config.toml
n_layer = 14
n_head = 9
d_mlp = 768
tie_embeddings = true
init_std_o = 0.0134
init_std_up = 0.0869
init_std_down = 0.00821
lr = 0.000815
lr_head = 0.00703
schedule = "wsd"
decay_fraction = 0.726
doc_mask = true
Each number is 128 + 32 x the weight over its row's rms, rounded and kept within 0 to 255. Layers, rows and columns count from 0. The size above them is the row's rms in percent of the matrix's.

# layer 4 attention key, 288x192, rms 0.0791, rows 146-152, columns 96-191
size [117 120 113 123 113 128 125]
[[ 66 127  91 167 156 107 131  99  80  94 110 100 131 150 187 142  82 148 120 146 154 131  73 122 117 112 125 177 111 118 141 158 148 210 211 117 127 170 119 131 160 134 160 174  85 147 129  82 149 165 154  88 174 176 125 147 151 122 116 171 137  51 137 151 118 123 117 113  61 133 136 110 130 175  97  55 126 105 143 160 128 109 155 114 103 137 141 151 167 132 100 118 186 122 114 139]
 [168 126  79 138 110 116  53 131 126 128 132   7 175 141 164 105  77 139 133 111 109 134 127 134 133 109 181  94  86 153 114 105 154 161 134 159 142 116 164 102 120 100 102 135 184  82 144  57  95  78 132 108 170 190 115 201 100 167 141 143 152 120 156 128 154 147 138 154 142 173 123 176 118  64 129 125 135 179 156 111  82 138 140 136 107 115 128 135  66 110 127 113 151 124 107  90]
 [106  59 198 127 124 169  92  88 180 174 153 136 156 140 151 178 195 107  98 200 100 140 118 128 128 147 120 108  62 132 101  83 109  97 100 121 126 133 118  90 148 135  98 137 105 146 140 146 110 134 147 134 147 111 106 140 114 130 133 164 191 147  85 122 133  95  99 112 100  84 113 127  79 136 159 132 153  96 157 129 202 127  74 114  76 131 106 153 119  78 175 144 203 138 123  63]
 [148 155 137 124 145 121 145 132  88 120 121 102  98 210 152 142 143 125 145 188 120 107 173  88 155 148 143 123 169  85 160  80 213 164  78 161 134 116  63 101 110 106 180  97 111 131 155 126 123 104  89 165 139 154  87  87 189  79 133 105  95 109 112 144 119 109 125 111 125 141  81 144 220  83 147 138 108 106 105 138  55 129 141 120 128  77 166  71 132  96 188 184 137  86 180 122]
 [ 79 102 137 147 168 125 176 119 167  67 116 158 156 142 145 154 118 107 132 156 137 127 102 122  74 119  78  94 138 165 127  84 152  80 148 124 163  91 152 126 119 150 125  89  83 149 128 110  54  65  80 136 154 141 129 108 206 126 185  51 105 140 150 163 140 143 161  88  92 134  94  73 124 173 143 128 147 152 178 141 181 180 157 106 160  88 180 113  74 182 113 148 136 127 128 128]
 [110 128 119 101 154 122 131 155 155 119 156 130 119 110  98 119 104  80 146 113 171 131 171 144  95  89  91 148 134 158  99 126 147 149  97  81 186 150 149 139  69 108 135 165 100 121 153 103 104 138 107 111 140 104 130 138 124 129 116 211 122 122 131 111 149 109  83  75 108 132 135 172  95 170 167  90 147 134 119 129 102  91 155 199 126 159 123 122 116 157  98  93  72 153 159  63]
 [153 187  99 103 144 131 108 145 124 106  44 151 154 151 167 122 173  86 111 123 165  61 117 166 137 193 121 107  80 154 120 147 117 130  68 193  62 179 116  87 163  70 206 148 138 161  90 167 124 110 120 107 103 161  90 161 158 118  88 121 150 119 153 128 126 117  83 109  88 168 141 151 139 184 134  83  95  57 118  87 104 145 161 136 155  95 172 151 166  88  95  86 102 127  91 158]]
# layer 4 attention query, 288x192, rms 0.0805, rows 147-153, columns 96-191
size [118 110 121 112 127 127 121]
[[167 114 105 137  92 110 154 149 204 150 117  31 170 142 101 164 141 136  95  75 143 122  92 130  68 116 117  69 118  77 111 131 128 146 109  70 162 142 162  60 148  70 110 134 130  92 129 105 120 158 126 103 167 156  93 130 125 138  80 103 100 108 203 168 219  99 102 123 156 118 146 120  80  80 129 130 130 130 145 143 149 149 155 137  89  97  93 172  72 101 134 121 169 124 117  77]
 [130 122 166 162 147 159  81 199 149 116 115 117 146 165  76 132 104 130 147 136 134 118 151  79 124  63 120 157 124 162 115  94 177 110 133 147 138  82 124 179 139 184 133 113  92 140 186 183 148 138 130 112 120 105 128 111 156 103  81 115 155 191 165 154 109  72 154 109 115 104  79 135 150  90 132 130  82  89 139 137 157 116 115 111 104  78 117  99  80  78 171  82 100 150 175 148]
 [110 102 116 114  48 156 103  52 130 135 135  82 140 133 132 198  98 168 163 196 148  99 123 119 111 122 151  77 142 148 145 123  65 144 146 124  32 135 114 133 110 135 176 119  84 154 124 108 143  92 132 184 126 154 124 113 161 160 136 102 139 116 156 146  90 140 131 128 147 109  85 175 121 127 120 161 101 129 103 121 151 203 127 149  91 118  68 115  94 153 166 198 107 150 138  89]
 [121 117 105 190 164 127 151 114 110 198 119 149 151 144 106 123 137  91 125 155 168 141 135 229  97 166 131  83 111 102 179  90 179 126 126 110 125 114  67  94 131 111 153 149  47 143 146 171 134  87  79  94 153 134 150 112 135 113 107  98 102 168 142 122  95  99 110 102 137 106  76 131 159 120 164 179 148 156 138 122 139 175  81  85 108 137 159 117 116  61  84 157 134 129 128  98]
 [ 92 101 172 149  68 142 166 121 123 124 141 122 165 162 135  84 183 168 110 166 138 141 209 160 142 138 140 134 119  81 131 105 113  97 124  88 146 136 172 141 172 107 120 162 111 101  94 139 187  85 107 154 120 154 125 155 107 158  95 161 150  96 119 128  88 121 106 127 121  68 100 160  60 111 118 160 107 136 178  75 113  87 120  87 117 159 153 139 135 144 164 198  39  70  98 163]
 [142 141 164 105 113 130 161 134 120  99  64 152 131  45 121 130 126  88 149 104 163 147 113 173 144 125 131  96 105 156 116 104  23 128 154 164 115 120 189  72 144  92  83  80  99 170 157  77 122 132 121 177 106 136 126 168 136 121 134 104 142 161 155 109 121 145 109 193 163 135 127 126  75 142  78 141 120 121 159 113 136 103 164 176  90  77  96 123 126  96 116 125 129  88 108 143]
 [139 140 138 166  79  98 130  62 135 161  76 124  99 142 153 185 120 129 152 209 151 156 180 134 152 127 165 107 142 102 160 159 114 177 114 139 149 130 183 111 124  88 142 122 132 105 117 151 174 103  88 161 158 146 132 143  80 169  65  95 152 118 158 102 138 118 136 139 129 118 145 143 114 119 147  89  96 105  91  71  68  97 109 161 179 178 173 123 113  84 152 132 113 189 169 156]]